{"num_hidden_layers": 11, "hidden_size": 512, "num_attention_heads": 4, "num_key_value_heads": 2, "head_dim": 64, "intermediate_size": 1024, "vocab_size": 19947, "hidden_act": "swiglu", "norm": "rmsnorm", "norm_place": "pre", "norm_eps": 1e-05, "positions": "rope", "rope_theta": 10000.0, "rope_fraction": 1.0, "qk_norm": false, "attn_scale": 0.125, "bias": "none", "tie_word_embeddings": false, "parallel_block": false, "init": "uniform", "init_std_qkv": 0.0185, "init_std_o": 0.0, "init_std_up": 0.0185, "init_std_down": 0.0, "init_mimetic": 0.5, "optimizer": "adamw", "learning_rate": 0.000836, "lr_mult_o": 1.49, "beta1": 0.95, "beta2": 0.95, "lr_head": 0.00402, "max_grad_norm": 0.5, "warmup_steps": 597, "schedule": "wsd", "decay_fraction": 0.912, "decay_shape": "linear", "final_lr_fraction": 0.0, "batch_tokens": 65536, "max_seq_len": 2048, "doc_mask": true, "z_loss": 1e-05, "train_tokens": 346200000, "max_steps": 5283, "dataset": "wikipedia_en"}
Each number is 128 + 32 x the weight over its row's rms, rounded and kept within 0 to 255. Layers, rows and columns count from 0. Numbers have three digits each. The size before them is the row's rms in percent of the matrix's.

# down: layer 3 MLP down (transposed), 1024x512, rms 0.0199, rows 1017-1023, columns 64-127
# gate: layer 3 MLP gate, 1024x512, rms 0.022, rows 1018-1023, columns 64-127
# up: layer 3 MLP up, 1024x512, rms 0.0212, rows 1018-1023, columns 64-127
down1017 102:133136146166162150161164128128158118125112112160154098152166180152130132200107134135098063136179151169114104078107148074120140107174115135126122155140145095108109097152140144088162121139114114
gate1018 096:148175028128089093124121095143122122138137110126102153080064139133204098156084167131106197070124088111182175134143106120203089122076137100090124108129151094073088124029136129129112116182141168
up1018 099:083186144084094161123135108142148138093170136118118142102108104125167178154134213155095102113167175129138154143133168148178174124188130159155079066164160155126126148156127134079098172085135149
down1018 101:143080152094100177123149150152135123099151146155188108186118160125115060150101106123155035192170154078167106130149165108088090132135113148120104141102068189122089118143149153122137135153116151
gate1019 113:135101170134125066120149206140134117154121116068089086084153120170183158172103148133116081141169101084133183097115111083173123143144061155090120132131143133159099141109135195058145081069079118
up1019 109:151135124080156075134091100135096148174120085103097098132138176152139102141145171050111146112146160053169148135155124106133131170103166186100110154167177111190089089108106116100170088095137126
down1019 113:146129144101189166176109112070121113182155166153119156094104151084106093147182145099067140081147124080162133135085169131186161152124130112073109145160153079097124164054119124137106119141136137
gate1020 102:184179091145150153127032121151192153146079101105154128196146105126142132133174067115146124177146157155098128142129132086121151144095042116167099170069188166109136094113131142157117087194139087
up1020 104:172135109111118116148061179085136149150106124114124116147130097192133152132097145128168079146113177149178154078109082121100170107091079062117113141125163159119115117130139179184134086135196123
down1020 103:103199128170144169140091101135199118116088103166104218168131196142181148139178130098168085185126180162138127067140204055129127112091055131168111124150176169082100136119110162140084116175106163
gate1021 107:109147135122130116099119129199130196182112161137156155129135159173095156161083100086168062116146110164114108181189142109108162185113102156117104128098089143186199155137162229109159172186114136
up1021 100:100043139089114195117117135091101136103166149125118163154187058136082145094067110154134157136095125099065105133150088103112144114123188130130132122147104094077146143095088128106075163125153146
down1021 097:125172133121066093156143168136147112178107106082156091182133122082133143150159123130132106146131170137085114128132127122166075085164172044133130134086134145137125150071096107149163078123105110
gate1022 100:141113160118187122120157130137141104112131181192161188151076140139151148177128168129129154156097139119089132119143148146153134145121089091181226112137137103063162136107061143149121128151132153
up1022 101:130135190080100115081152058127094155141188134135090113085143152204103077071149145126077180168176114169118105129190119077136098108131160125127105183125184093099117098134148087081152118166051083
down1022 099:163108142159096099123169172133142164138103141169170158121160080108072143156129092132123142072209098110153113142113114173132183127115101123164129092122109192147140156115102130138071120091136123
gate1023 093:094155135084160169149140140130081147092157128132150141122070151127101125111160156139138149143103106153095155189095132052148074122069173120092149111092160085175114116130156146113123163170151155
up1023 098:129162169101145122142119085136154138194137137096131137140132101091101180113133073143120133081116149069160102088084111137098129124117090134146106159159171166100120119162122139120071160092132131
down1023 097:166143132137133150139189160144095116139114103121183133155117161102072175080114095128120138143109145085072145175138057059106054152152209138109089102072143098172101143121127160123115173198102153